Weights of a small GPT-style language model, trained from scratch on English Wikipedia.
Size: width 224, 4 heads of 64, MLP 896 squared ReLU.
Architecture: rotary positions, untied embeddings, normalized queries and keys, local attention windows, exclusive self-attention, value residuals, a smear gate, an embedding shortcut.
Training: a variant of Muon for these matrices, 215M tokens, 7105 steps.
Each number is 500 + 50 x the weight over its row's rms, rounded and kept within 0 to 999. Layers, rows and columns count from 0. Numbers have three digits each. The size before them is the row's rms in percent of the matrix's.

# layer 4 MLP up, 896x224, rms 0.231, rows 677-739, columns 112-223
100:405572579443475586497549557513490534582390609545490574569502452445466518447516474491456588495583408451544491446397551448542446452543458521498547516451575441540447486540506550477480522428504538423451468508540544388495554496478480500382440508546474585546513558523469505594568534492490453455479433619480500394563543436623508511501480516479
100:445624512432580679495474461497471460530422527514512476526490377478448348531552519538612487475433481469583492498449453432535427467461451487544454550482454573493501543488476578452458507493553481516450401414561506507517512515461466452511508454525491502559495485562513452488517439426462494548581477464563499549477500518514551550499457538480
099:531559506527572554547499502517581487494557535453505435502473558449495525447578522555448524596589470426517413540562534508501498487582531508564540426542415504534466527394450463484530544520467511483550527435517509545467502544431513559411431464538526450513487480533543410527411607496440517349515484574511537542493534498456499493444552507521
097:512540555467532445558619520503429526459500492615431515544467363549517405470575502532461554509508573479496479566587424526539512488477476481504444520547510413505460583517503530531590552555470589603459512573443527633457467525500455574495567493469423505468542551476500445437495523500496479541513494530462520510440560421453463456459499506402
100:502469573578448508449533516441383499436461472527489400458546486471495487519517516446636418460426462543445455472524538509576436522459456510566434516496447450522611512399482505491558455538501522462507551537502574527507495485428486579439558507494578464368516499565509522476519504434573514528516511500516497486466475448505455490562467540402
096:524570467576467465505523423513417594476511457553574505495501457537461405435491507515436511536629451479501424540544513514539488435532518492545493455471441460580453487571370520492493494454587498528581486575430489467518498459528550372500557439469532515552558548506429561473522473484539440493486438539439450422392548484615441458501434513514
101:505584537391498597471519454527491558572553491563542550480488573517564500414464385535478498553489413474604489519529548545453451609515471486538537465448455419464437495463454491543483447454586525400602455505522473547410456398487514464520464425516551485491552411536490480447473444625406534560559471504516424375471486552472476451524495452561
110:559448556473415605523490382540467530495421458528468464456511515489445464500468496522437460458542538491429571382510474422437463453510518472462433592538495526535475518447457581546547466574526531510523447463557557511605538472484529428506518532530515459469496466510501459417492490506489374475608465546419579531456445507486556541478561459522
100:482460549452489432568468445491456515524496567556436510538457492549441497418520447471497457486532448432515512507531493522521488489556527496511516498571446515436569447520450381466433514441445403521422573471462470640514474518473433474453444507423501465421529433467500477521463443472447528565485523523450478486577508519576476420567494526476
107:635473515498375420515493453499499476530414466404466515521469581415577576480524551531429533495495504454532503449522527589426466545386531482507477429528443519507606516554542468493599524435444542506520445471418481523449574460455444487514476475557509458452529556450422546500528527457587393483486506452578473390535487495488532463439538537540
092:454479523497485410554488547478485503507538434452536508459532522435560405495483430419599463535511472468437479520521580629444423507632472539474530504490513441513452459528480422517441544447478495538415449408510478506426521506514474497489587492483413537582418519501408434533434510527479479554497535541469550585574591475519457462448561499582
102:530465572552530510449470492582551549511596438458622442485466466501471481461415542440425529476621523476442524483433537514556557529493531575521471454500501421429576555601524565525569584459560390511373483497426543503516589505520504378440477467523479538437543532532404448475522458517448590492391470481535538523515514460460526492509532466532
094:486482460499525426437560488492507473545529515509521533500498476340549531412549454536443459555457547369500558548549518513519487495549562561578460438468564460478509442488530354555479454521478456463578490477489474482500477499439534540538589521558514472459513534528487529499557493616533535551528416516467500363618564560490487476513445512543
100:532495522452514575479481568411477453527484529448485526511584450589532534527593573415392436482470503402582504460532548427441528429529416496534491481494498576457481465446579442507482526454556541488484527505478577547569507475465424334522487490578503534425484513546537589558511499462416550602418389578554494540442429479480475460464466502483
107:440482556495488552553435564507600583462508500408504471507501534475545495535478558571471483476443534482425458567532510583608550480612496493479480462414505509506558562443552567546526502568480554500495407445430513527456485530522515503449467564567563515544369462559514476528577462454499570446522516524493493498503578558496466431427563472443
087:512548530538514545545377484445563467498466426398572511531506639498509535523409442571608553412516443555454458456387491520556544435565440484558503582447534446506650512586519528495539506571492528515480559552464487492498455493384465460455460501496420491480492518467508510564502464533497485484505487463421534493474501574574571471525622542581
097:578512529502407473510485590400527507630454512475502499414475448491417475556521407489503551548502608578464581465537556491573491538545496505510493447553540455476484535511471450495447629519498567598488412555546608502407487535511579461573527491474378498500445504504525532468604531553482517615465407440479524494610509498506493475555458530500
095:490540495533525416502470575468441472581473565459486465562506538561490481491419542533428527505520492450515415492520427510400470481348455492518492510451499499417435516581495519459449479448552501469454549487591536513583488457422496571508492517500583421524512528576564636546506501508429483562517523460497601429545570532524527543493534506428
108:540559583436396462553470596481610456485507472508416461501483463585472525536469538554553583484426481522495539514505425531441530495498463467508486557545553411475468511538510516431511504438551527563481487548486533457488541474605477503479520509445529435539497481525455528542500503599466472476458476556441467501433547496544493497543459545546
086:534476569532434539555527436481481454517402502505486499564552564452534495457471515557459653463523359492597488549475428607463517518565542545482413428546504514580486495445503416496502539446569518514527493420487474511475443496508474508518608565464515462549498509532528588450447569503496516494490500582481494489482491615480444515488558568521
113:459514519410473395597488500546525555405468416505570546428479383470438503431519560504524516508519436545468451442514525501495567486577479507547526548506448611549536433528530503451468491558453498475490531508418510443442568501475500515572553505473521526434526559489488451477552549518462597486527478507476572625495448529438470626523498567450
103:519546563543473605418532609513387521534496622451435423552510444516469490575474503519490423528558627492484515617457528519548529541532476685495461494582495502480533454504493562562569537528586424564510472538410521447421542516499562445426568486491483490512527439635510512487452527498514465451524535449509521559490587586489621380478484456553
107:476522479590534542513494367518439539612412475502506490492524499487462505474479475515470532483621499461512457528554548550598463484553484523500488450576563472406468417552516486509582537439488404528491486477541491442429536523492543498441615536495479522477547447509546480475520497474518552598584523511464550491546483468520543556467514498465
107:470495510527433545612481532447517568508606474556446559481539476636504523445522495563557519478466520459455549529504477528499489525559492351515496597454512467467457523605554499444490448511424500499561509416451474533459485584457400515501521559482464470580489489492448624590466451494390451424605506462519509501470459499479418497519509570443
089:502537584501406426557548557563479434587505512503597448472501472439486504529491557475535449489482488471417479502421509538513529532567596494476464477465547484493365545541480524538470517508501507429479492426405440435424465548524567522481556546461496550432467442518485536508429518587384405548519515604398529487489616536501538515471498545501
095:533509451546540455589445498546554481547513430486601426449511422448527557425525404451518458498356521436615466465596440453535447486481424554557468560528567451494538472556495517579459530488468492489503567448453517492517437537525465571517541438453476558543463529507495428506504525537455473509505499521477574579457525515510468439423515432572
094:496566584458565499446461476471464410552433419567445532522498394501469528461518486507524486491466594431444491451563517361512499539493524555498540460504512425515518530539511605470492478486492505530407487533521492463553465566539495490497616487540509504508481563511514420537511505452507534605565541440383519398611535513558493513569558444401
092:552585476491545502487471451587405585502552471501531499440480573521490456507580541540429454554417506523544481480464451555481539457415503454555490499553483464519491507521527519507525520393547398579555483571518493525484593485528416407478507628550473556488535544545444527466592510607424475495426472378454413532522497611485492449471539477428
096:519501509503579491481509492633417465529528469491521404504430479423477551527461489594529490581479525477524490621551529476495475485498551531585450486562491484469509479484532541538520429480498431486529484532417480438541453382481437435494512588482395446507517458450527542492633567435487470374573578443555413490513496474538561475463477530582
109:544386485483543440471440389623449541487465437574535546494442502592461527537522543455426465559452491541520495430418444460482438509449498471465471521490501424491536509556584377557523534482422531412499492491511537495519524436532457567508449400583422480467526477565482392617541576460523454591538574537484489465488483450414466569465496565526
091:501518443541541564584594436523472451583427482505489503497517534518508462473426499486450537514509544528470450474444440584481508563527502483524488534445423520516486498550509505607480588501546593491559465546455461473537528455502446434495455469552537570487455516524483517443448469372484507494455509530548465464416572461535489572495521580395
106:563473479577484468518536472476503439475458507498438527411467520472457560547465479516524532416473516617529509497542529512505511434530436528448472499547518443547542434628431499582474546497471469496495423614438418451420482533460465568400553392436449555547450475467462562541527495499513610458384466450449448614557573471507476516529519518580
105:594504571460598595534421537480534461503454433530495466487547515478527520473521463410421472552387467479500529531527539407514463495470485486639484472548545550505476525473479519497563465518485469508547555421448595555543596582484512536506449514415515461481433421520440503551559455455530528360498578490565555474422516558562478454427433537484
101:462512525493544533554437536571434589578455575509496522454540577507512506403536533571522465392491474551441432507489478459528532436448615421572398486519544550439458522525558435437539538523590458522559427500529482467489505612497496502495472499649407553533496569485499428439501586485485539488551575506468486511434564469489522502502391538510
107:457470492488591540528519474562421540499570481508402543508496391474506465543454489521594524559525543532543508568514503381469545501556491395596474565583487476476418487504540487521496586421517461420442440548530560458494398484451494481536589411507486445559615553420533425520522566415470535446507508506480482388568512492590502492583466562476
101:478563527475508621466468496526599489584473488552534559340463536610532480505450528522354483569447571475503462549595453493481504530538506585501490524448439459402502512447417475494524501465441476439580463439546435543503494589467494494543435460513487558544547475577496521459562540500529570491442426471487523500423475587464428452550532527513
106:542457436455528390550445488564506533560519569482412490558510534462555553544563430480496562436511565497585596444548456527556517464541509501451497494522382471501547532544497487355514436577460400496405494400529554420490533516520423504469503469580539576595410493526486546547537521510484496437556462540474437588578524544540519466465470487561
089:600578542483484498439438476602497579535518503533501488466492522565515595589459492497580496625453401459483508444562497473505540543529489509524505470528419469447430490578463477450476433505487404536476494546544548471424499519517489561563490496409493628511565466486445478515538520446513385492611455497430483511504492485521445492474510471490
096:512517510518408506566482469526446510510564563458489405494417510552559474515534520480421507585550399513475494562512491545572471481434446467476436479453480539512484509468582482468453512503385575418443439462469474426528461549535484477528514570553578574527543506480515471558333535500442542574516474515539408541567551449451510477482481525448
101:556438538470510473446523464537472503421498527479471474502495468540453537474464545507347601535463427515436531429412529477436465455521581427571596484637477460586488522580530546526519577551502518442547454509499587529456536483597502507550548498431495506551437461376494508533480552565474497441497476479418446412483550534538502500502411541518
098:469495563451474487466447502481527501537502485489435588575453551547519599566519508521476536536540396510481434524462472539482555501399532536415522442415446548363541553584465467519547481508510519454529482483600481448574476486398409570529493465480543431421495502380491414533467551519521542494558431519536422453558520423471526540416517420470
097:459452479525524576457492483458508502531400451474514517447462412503567455453395387551578505466604554494482455498469502449497559497526489472491421481491439393500500567557485522494464483498489492526486426516465504520485483524580474462519521544595600457526468592517491483523639550513528577544467554570475578470538485588467391513495528450462
104:479517517476502553489519543471514435437422448548550474518382559477453526582510537553633456421502522540467537480478528483566450438548469534560486502437482503526479489522464520455553440577465478492488489501471537494549585515413508509455408502396467483532572605526436559531501435588467526411552536547476534501502512505455505500495454459522
103:565411519532592626481431521444458529593487492452537536476582539481471549606493441457467564500607454441480418483413579504489425474502481479521496521522465548567491492451538590490516454495512563522477512497467515393421473530431419459500495489515490471582438560498475442613480499567458551488492521578487486472533582560478513473499521471473
103:469453501525563550414493559513531439511478381491482444475546503494551531373495487546519552505459516559439440534447524462515504490531486433522471518429493522541519498487475483511491412586454516513533446352443436633641480504511527490537505417458495511474468549578477496522420551518530532511452572477419493528531440452521488453530486539538
091:378539510439519466470558457525561514489325485491425442582463541402443534472468617449480479516435520462483502438583461492470500603428504554538502526484515600569509514544515532451477553471492424463423424481487515530416544457416496543485510461462477557535443550598559460507444461592445466451546446500585466467523539445509470432605543512411
089:535468515579483508445542527521461477617541503569458419574461487580467498550511563443532486512497396474513400553523538405454540481498451501407432529484377535592506493559428441501611454516558547491455550566534503429531506506459608501457549517484571525513511538453454482529508497463476494520406505514495457489481526505460494463461501473492
086:431594523516538458516465504488521491535459469532526476424496514400516439413569482482528487551511554422567552413536524551512358476453557469467539444484505468491514512589482483471490481517393423463505506564512495537504499498438394385518483461451497507561425562484433568530559445509621448556512548469496507441486433438470494490557476569442
087:440514364508519525592510547519566555459416500479479466516460584544514493478524386588549569492496537489420498565568454560489571503502508505477534501465543526540564511508468520432448574503488445398497534533543502504482593516566544452469429566434488495609545535503598520364599393449521458464531461540442503497480471467487513446458502479411
085:496505515556479427429484488432556594410542484501455456670509414498526442498547554479469456490486458572492492579558496461449448503485423463543406563421444503422561493595520501510431537555552458404429536461534541474433526545440528583592479455577467565470516502567539498520492483551538502462547397600480445508427458492511523492458517469478
108:506425531588525431482500450431447504505484506438456536457529466570451398529431556559514510583510437495481474536418478561440477549458561465438501436549447584509459530557481538498467427449430529559498547450486452543501573537463520523571330462489518480510479552561522502406524562615590524540431529535504548488478547515503552487451527431544
094:493552503545511482429425626431498527450519476513574542549502513523437434519484527536522577533560508420499473501488497599530506547557483455479426531539450375526428524459422559457511513462583442580503503441543466462480433478412598449394536406536464546509499524540535459456478403540491473452576514537462556434493577524504495456556579553506
096:480585531496505694506465546500390540480398507562463505432485479425499506421446457554422530519468442466577418494521504476502535440547504487493602514487537434419524500489578481492442450509462648566548477495423460500560448547460519590494493537506575485429401503448454496560483508517503551543534554451544546511540515472459518480433488516486
104:523521498516566494484398489450458506498508538484545526481542632454435522518507433454444585523531468550409546539390546446611496439525525460505455499462515424428583502503426480408515537558493501525589480493489467537503546501496554407515490524465450470527525501459428631513474478457531562510562567419442496446535511497564479525420524465500
109:569477444508501489505418490602536485612501536502499447390573529474428525446526462517505518540422488507485422526505531495483447458472415603486531524440469412548426537532574392525573433461473422559498513472560498537548471558531451531512546480558558472452554507488486440624438488527554563558418535573476438506474561454489497550499460477479
098:491480458396511432444523461534498460500438517626494494489447515476475394485484587431498488478558467433563480529533441435529477471477521565461558375528496560447508493500572498511447532521517596573403602439531452537488417579532492525458500593469439482342518458489405427608444538542515557498494448388488505506590552496491552467504433556518
100:605501521498583429563587468387526480456405500422474475444518408473479495463540472501414523526572523420530554518462424470480517634509491534502524521433445459657516608515499501462456440396497537463539530415373523543526539564530506516522503536447430495500438460418510461544415470538581543472555480542543474579463510488502460510547491490464
095:441555523521561469483522517532550491518482504493472487535540554422537477378470487473498516560520458451424478485496473560542488556331441573476561464508514454596540506494487510508569451561453465507484467427519479508421555452523522487493533503477430471510471510562597537453498631483507439556495441536487620593552491481428507461526511579493
093:458526573557480472541544417497510432529601447513515416420495517536430409500489391461565483478455457576497483499520560498566452470469462496398497399504595401483515470573527490499542518509477482468417441548477631483557501466469429480441627465509512503410502494473477441554510566492505479443473440534570509494474478516476501549496556502460
103:503474502546456571501411526551485516512545494484472592492569479605586439456394489568539528494515517527348496520484504471550510532473562507405452447459492447508433517588440473572518485462551540432542484489480435500496515522548549517479459568486524556515527489518482427424458606488525479401577504468491533537412454443620528523443463541418
094:457499509483614412517492455440485484639468505584552580548467503562501551532530474524466384573488527443470448564554492440528493364467456439526468502538413521457515448447482455449509521408456500520424412497491413528491585507427452437493464584558441477455530532527491520541492499404555491516415539514537517565486499467481548434522427449468
094:458633518499544518470421519470530431530342511464521526490543499467451514469394458467514475489512532490548515447438515580535574492484502537494430533364487422532458475496565503577494451573543402432525455443526508550494397424497476462463517574476523475525455591511570518438488606509445464448512517592429503569509478482458471410524545493489
096:581549570398435511450508490522510528581550501403530519534520503529545505514452578435542483591507448517551483474494516432554488492471454495345480492514546453461461455619516517494552508594502409538589494488449398481477541476419500474398481526483513531513481408475468509507524521514483452549582479492540506522423511555568475547466580448480
# layer 4 MLP down (transposed), 896x224, rms 0.112, rows 677-738, columns 112-223
095:512598496430464520544530620515480429494393551582457559568519442464500475509502542539484589493520450418555548441497499506615488525518405506481524444429598532501517414555454507438529503477459442425523487479471563468474472502555518448497458488486495575547528495441522520570487492530530435467492506444490502509483475432622528478516465489535
100:491468444423567493538436518475504425467499531480535503533519496527518541475574500463484541490522469479531421539526464431481536508505474536493458512481460495474404455412387612489411508476517469540606525455579445476560598541477514488467510498528397459539599410456482548546450374448520452491569510468549598397628540477543437503559440505552
099:461495432439434572467428428552568428471598499497498534498496430506470515549486611569465510546527515464472496513512480522480516588468476491439499590509539486491499623438457517529561494455521523509522516403432459511472501465492483511546509565532494455549589496542506571541549492443609503572648409435438459516484459480515509594574453477529
099:566624499492476612515534509465545502591544605486524559495454433494554525490531460434455562453479515539503529477437446440528462478414441493619464462467501463499521519524469566410545508586535445468428571566494475569422540498553476525543564536508519484532487450521473545495528467506469578542421600464504508534429562469487347398547481397424
094:430516470433355496398479479532563453517504548470582571454519466503473517528521509522527522516481554534398481413386526605445386572561505578475467511426505477495554535455487444471490449523555531525536457495418423519546485527543473529544510484410430527559523517532449493604511443559439454503536581455405470487576511511489453563443488610511
100:559509430482474444540549503407533412603481534516519540424557480462623528516543551518537595531553479481563515442578495537460477451429549485373461514462428447463469566485457566512434502478530433496505468535536552414508431449531452502509486486532528472441487488522530546504395413534401583551497482501502464402447495568565493489597514517574
098:446487473439524478495521499577487476467557533520514535538544467440482477479549385457547555434499547559500531502484507558584486449491541419583538436417585473529586459396470549493483511542427441572567563458530525495556518515477462487535488470581474589546491432528507524390544436536529444531487475551482524538442418511508490549475472489461
108:518423552451448576548483498528416497498519482498499468546446514493437542452535508535499432470530476551461612503490477521509504503468574440481491535464448497495466521436469467463506474556626546530498521423560477555562496475482475490514465467529473487495578497417486427429439510548470491369599603604467472503418473557452555500564489423539
098:475519426467528507532562465455503482434487506474448548472488484526496494464403505495457450499437488444589591504583609556504490492481607475529533522596446466539524438520499473365483490505465440549456565489493489608510474486508479502457547393494450468519530431552532521616439598501462496542550448622466489414477455407509531442485490435494
105:512578483406436502444622467523634514522498530479436512519549387406557605519489593449388513512514611586446515478528449539516462575442604532544534373546581498473482502532449524471435544468509435531517499430438567546514417434521436502557495512497636494425555488560444472551543516517548446460524557500607452471475526511512473511540474483455
099:478466550500474557563537484501541491531484509600517442497461385526493540530512512581476461437488550521511477440557520495405463457484378518418468442582488515464492501563505554493582565524564457446470482487422490452490515439509508429489466581487491543490457518561559510486545491482499488497574511506528533425488505490418540546490499466482
094:473527559505482514482522474480542489556527371497582510553545501588504503463494530385488500445472550504506450568490488479582657632481628517446588388475457510484479593597493559414547481473480467545501423570424529412458509492456462544519550441526589528391495467424483477538487502437476489432496488508469516527419546499484555461547511515508
094:472519466479381416449516505525494491549509527505500553485582485520480432405609449454450505522505538506524527476490489553551436530553613495582461529391532392484440518475564561438403494545463440472544473541482419486474517445677501566579473485560470467472525507573505467422560580454538505551487423467544454505400520523530460575504419509455
100:429485489481622448437483556444494459467409465518541575545565483525484542493546588460520521505531501543494563426471472509528576472422551508458522469433483573483482530544569525499476614412624423499429481471501564542524425574531473432544438479611426562459567489476479484523531456449514482497547527532475503485497441407529556482425551543481
102:541429475526508489510514463535432539434569496471462528483479510496485478492571440459490566537460473511538477555486535332492461620426553549413531474504514475435485485443422456524542484450544487432478539509526517595540533486512454523512485567479544533524444442428489550403458518474601573536541501482486528461519544572487492539516491533517
097:525524540534476540521453573432503568480474549520466429446499559558547438489442413523450484498428483442587523507551449466454468387494519575509442458399427519557507469546634463496478500580507484454543597481491529507495405507511613459568506522527538502514452498582474474534567485556518461498513544570475431542403600541527441539462494446482
100:526514463442454487539497505571503483469533490464495510480587531504515597416489543560433507532552440515408493441461501483510522431561562476537614585579472445531467399447511446518481560496465488548444519430570497456490452623401570548471400475447514495500546544492539581609436507418537582525447495450587563593414451522472504492582418525442
094:465533447538526449583445503475477491476563441495501523521490492470511500606458528576617444409497587547474529545466457470471530470493497466503484508464524496482452406483444562519452509519479512528482534498457565508557509537524451579589493585430571532557449478487555452569469443433443532524577446486425526481543493460586597500545411551472
102:509548543548505539579410558411604501417481503500511516515558496455444535581473582541507412444495454588511466532575536464477549493498565556529454466528574364417482534458548467431527520464507484477489447536430554434427506525584561532492515446382503538506493420500547445458507447548447514543495482443508543496409487351522547486455496462518
099:481462461543584496495443519506515566440523512532459482428498319577547492523507564575513451483424618500373506418467575412525493498433566485509569563500471450424518444475464558503468454470431544461425491585505593488470499561513496504485450402486525510511482373461528405579449433478544481494542533478524453485456542435503516472486487441517
105:494455548422519514463424462446522454506547493446480491520511486382578527581523443564607455506497493552581467491441480512495429519543460482444475518412589544469544492509435464519538545529441480459543490465546566585499533388574509501499489460487449546451517532446539467479495430524475477435397499467484460571410499434437503558585503587485
096:573559472445528526511470557511470501443457540568435526581511497545454498492498483488510395447471527508407560516452517546527617542516495497470552522515433542508490510499491473437508495421577430495440460505370423625585498542466510384480474440478505552480537434483525463506463507584505542427520514438526490548543543561564577459505423434492
100:543391497547522539516403556592473575566442572459443581545518422443524492440449417535540460483565559422418514502545534537540522506495515591519480391546431466438495531509453500497537508444544578401504537463501507493530507382406596483574514569584436511399558525466534575548454465498472490532455489505485435569500533536522432616509505501530
104:358513446578470503611416410476509511537501443529508549562440419581576568501561544491508461440604436419470437531504455540470531452430501496494536531369528491556535529461572554454585562501473512516475504542493466451462550537445465502491610548470573489532523519608473592459539507415514512439478486511483443495521480571487490493443483556501
096:514509549491496487524503497481538473545469433661466445445465443511502496473469485479428494487495494545573514537499478486522531520422425506519609499509480527373482310509384510487544547543515495486534513466438461501506481514524482518516466638541481543521576551539505355488405443510540483490510510464433545457548502491436462478519534509541
095:467565524548496472550546488534533590396546483496609476539467473535538498509483513397521525583524509519521432522480538481478537516562509521476550477549486562458525504485475377592508587466431523437450492469495528535545540460587467553486485456461509465513541508523563545440451551443586527546495563543460586523482508478534431566516415498507
103:512468510500529611519433469501610518578515534524482531485477553549573462517514419480513435502552471639556515455458539456497450518526538472483334514505600554436599540439505535479436614514436487480531485463551477492423483446560352485533489550501464483505494462499551479508528494560555467462435532562462422511550502450455427499451483519492
097:484458455492480362444466442477545546465457474506438551472493441464494471589519489450510588486454508562466540467446515575499588501551566483569468516466561529507461539400487524544457489507482488559508403467511495531473441479549512472455517408577527519462490513452383525537567475521514418410432540451472520545552467463562541503500582539480
095:529436480437526485462488585536555482554503429541508514416542501455453502477457434533473597508472565630461568455553628558502550550470513435547571473461492515518562437517526554458505461583625552466555473440545535589550559516567445462423490401491518495498480463494525532430532576460517386509444492554518539462564514522554495513500551530458
103:490507581459523490399455494544460450518511468635467591535501517539459538587518509516486472533509471526487558448543509560489617545432493500477489392447492512495516485560614462479450442379479499449513491425563509577524431532552485591526526441618399543510484545490486429603394586529507483548462538474460491449488445422474519473447510549605
092:511637525561551522441481471430402548434478421506530549502489486502475514473445575473483468501403440507562536444538515577486520492521519454543451483555510401508529391543517410482572483453624441429552479504505532512505466533555513513575475450500535506446495503454493467578449468531447501428605484506457467501528574482455484448548578473514
102:523565504613527453521474495496529452501464462652504441522485534498451523501563569498423503544481515453578462627622454563507576471460531418559562477498514470512408492515543565467459553500487582471484506535496490590559450468510522541480470540464507490456583440530533477490396466524415610460468348452484505510504478560500532484406511428530
098:526556548534481502503529473426453480469486513542450455474541465397566499563472461527500466496358431554507509485496546570486469474466458493520551531543456506464450590441473510496538551499604550445572527524537554453554457521478499511470459397483539521513596540574541498472601572495399483452411556473572511569481549478497580557522492502523
102:445527491539474573478426527480537595530600481540499560469470500368473511483481430617477546482485539482498479537523531452480505546501484462452538435512457525477487505560525496514498488520460574423552396527503523469453468491461568547559503522450553523530515538473446464541594527524458573556540504541485437456553432591474481533514545472529
106:469424557538544495446447421515596474422477454554559526501564462530514407504480481520545484592545463485548600666484436432470430453526455429438452564597452489540514509494529559566456536456528517531427445466537495520525536537371411493485520485521544480519520536487540409438469493499513418509549575422563491534440491404579519522460399490423
100:426501453448534571519421467453447580490417485479415438533490514467519517511594428556573480461482501500391392457461483517480506460457451544442493465539476492444430479528544452549593431580549515631541480572402504532478493545499553383492514483502514540423566537553534485582516489514448450498456526496502482507518591441525499532515505509503
101:452483492531554476420491512414536519564480486553567516479437585548483525471494480518495575597589458457608508537601415451410465510507495413523496560479481551532423531516580592519547444491441454519444498571493533562440565460485505514526437559497440501512445540598455501496551470512426531532583484492513407518468476502484575417456417546498
097:482508436480476513488514482537580465510486582493497474443514398400506509519449535614514432489483463505541520489544570570478437502412500539538470475390481523443472406457510544509515522435540507422452443530514520566498487526415439513510585476463447581584466522536475503557482431463549444543534510551415450520485579506528438545544539480508
097:535435531453436531575578502511583484481458410568408446500465524537566429502541598399459480548523577483572506547392465545534524476565480464523478529532498578574457523462462486471451598487561412457550383558507471552508442475508466519525541481525518575504534532552531510524343484562420501516434478430533450489610540484520623476493503561536
104:591488567490595468443441494492478493510436544490568531474451481495512517542489485571395576491479474502467547482436428473539533532481469475572599470413568491546518437555489512525465470539514449462607415546519535521459454495401452515567539570557463562501427475515549498538446507518571493532521552445486500442462519542476518503438475474525
099:505487622557469496474540483391394423461521414532477505499428412469424578506516535436511450506520543497545566527545410510547510517568501502484557503460607484559517455601452552473512461475512529494435547495492461536567511494544503421590544533500618483532546475374574419496562503404474452483406492507508568474536446430535471499445456503512
102:523502526517426498447552462543510465546449499412462459438408485540403441517550455477542444465515394491645629461490546509468525495481484525511487529546544535457538524472528490523529550476559373539491559527548437420575473560531446540419527368485529472545414542505442558514557561482469502512496425492530596487498481537576484554509422454506
100:490433510500594542626498423470607470456505567337525488559557534434522486616480501625450484563496489511478480461524524553423516507494477505517530456514534427531456476457403518522495547589561548502520553464537501542523494528465489446345558540543486422549484553508444479612430503505483574485512566470517412458475469517416530589571540571440
110:451512545466518447475493619507512471477413547476535587433511551550591434475558554511584437449512537507474585565555443499562477524450481431456490513433574496525528515430589403475424613606489511559493466549561466551474520502592541572463478489445548523522496449474526552561489539477550489441426526559477494579524635408520483530521488475451
102:491453483545457588461452464562552466530512458485465583553459570482452609468434515559486588518386482598527494580473532504448500516427480513470573483474531523502419477495465470546463485522430527490541396561473352513520493536574453586424604518542481536506524481544497543594465530586520472521451663400470460523444533525435556490491538561486
097:522519454538353525549572577418411492513483487569449515530504437541475389459643467483432476487485520469554452516464435533610515537542531475448526471527415486448565510561472533498437569533510481478507504468478494576579580432515585483596517487531409441452529457468570535474520472537527579583550481508431482524487528519487416445520488342407
091:504516505522495578512491520568502410561586559513417525431449437479544476491556514528541513487487441512558511465487489413461507468499564487468577491557605444543450441506496527484543571524595500474457569453570579516560503514454555490514606529581544455516497453477506521427539450503521467507438463530410489542466460468467488437507652442389
097:484518586499469488524515537518402534502553449400508447551514442463488504520459518486495445420535482528564441559504456500462523458513483491529561577582511531439518423596496453434476486490529526519510565399579527457495510553435498539550508579579583437521493466552527541513481507587490492578428369452481474526511552532552465551488417468475
097:505457540556474553475499530567431515562546502492497636509427492521504524434562498489491449521535547446504429409470492500494515456530483554482581652521492468426513493584526461581482600506471593478555535438533482506494473540514545573385472468500505500534575493490536466495480487432552488496514431427469547463512383456473598493509507521465
108:549458499399482481455469520582511510463525543472544522462535489486425586477583533455489419490468553419519487453484426498497487471475529582418583462565547534585537506477507513439531470467419565579609476480529461418455520560578566419458501521402562443563500588439467411491487510505446468600509622428555586575522465383491419459547441517494
109:397471477578550422508517550488373548549617545426499465497587484528525459443629553488412481576554460557496434487464371505504481471530539451534473477417504589585531480517487551462472479486486482454542457441509519431572575424542537568578460365516494464487521535473510519534430510440461509527508496525537544483531521518493593525495580485502
100:480479503493525492538487470511569535447553365466502471470476519531508556449432513530533370509507607487404446569532495497480473551542514444541562522546459493511498461461573540602488561459456465451492499531472539504502491527473420517427450511479537459516446550507565569491621582543511616512501429532516380446488418481389519554499554479571
101:488452444494552524438569442462438531399472473511551465596466530521533482517504467525410569555419584481516544441497575453542549497432448479455430457548487472469542500425541498433570453482445553545493527448403584552514514512540480468566472545560548431443475493402511527484573521499487569516467431513497417478516570531499565558516469489482
102:618545537543536514513465549520458488476532466571439462552495511447471422437484606440569453445461551575452583576443458569588408527511595438439464533550528494564463464504443570506499479492473506513487521452434555501477436553550531442551519472612455513520483429426539560472470528523571512540510486492480488436485415543467424412502427513491
099:421438455456550404480517475455470472385491517546476450466499475520545457543537529575571513502515577518491545493434613506538411520454545546571494474417473425550541453429537465531485422529543549440454451524497501544594497531519466495488445447448422598490515460551404511546654572514611513476475657466558543496419493529515491505510469513473
106:423582547452495479479507524533514493459449475490437508404501484494494489449479559498524611490477508387527572439467508500455479440481523474489481427559503503521517487443490567503492473527526541588467493569377500587556450536584571528483542556485454479513445414431505462519537589520532455577542534489553400470523545493395460545453524557527
102:513565523419521554534459534528471480508556518500522429478472475499461502447554541495425465504536414468486427481454473478503590506510491446545469422484602415589494461405488414493472514463516569459499581508476582567520503392464537508476617503420486523492526494500468542454505518432600569579454482482511406446521471492550567534496453485530
096:469439414573470500422412511491574567493531561609546529473492561489573542415421465449434474484545499453429484527506536654583605531442589548467614454532573551472497412525512525480487507483520526508556507558497456540500552532550527467538499536521407519434476512548457460572452422515461412481508498520411459478552503415423462563431552504503
091:568449461428523484491513531401356470461538553551403574493482462479478571485501514542417535417495515417544556483526571480459607562425544514500507436472516576487464566500470515493511456464479406455477546495473531504500498462481567537525504531511493532456551485499518500409532564479552448516469547419567477548473545507450550526504644336518
102:466443425544545481489568516480548530468500524552553537461413442515527455501519511482430437529519476556437571526633585490434565526469449552474559463446574477501531469510503484581471561478481519493495447416499419521468463438666451407520537464493566403574475491545563457436459449537487548574492441479485498558452441435620465512454464499467
094:536474492594530574432550525503479530437492471529505508397599529527481475486503503534379472505517506426642423592607351568567482595435446549539601534539538445494446537536435432453498501452498565509470449441526456537403410513471507525551474521567469397489477495523498509575550525526472474535470493544571475555484519556451510478453614479516
100:481550428549458443501438434454502513557438469458476518540506524499475488518531539503413580479499468455499487484506500408394476485478539480499517474529521462497461501538444473601507490465451626560524524531407463614456559550530569610464558504565503560501553504480477398604463497496610500414479481577556439397540462455497474519511590528515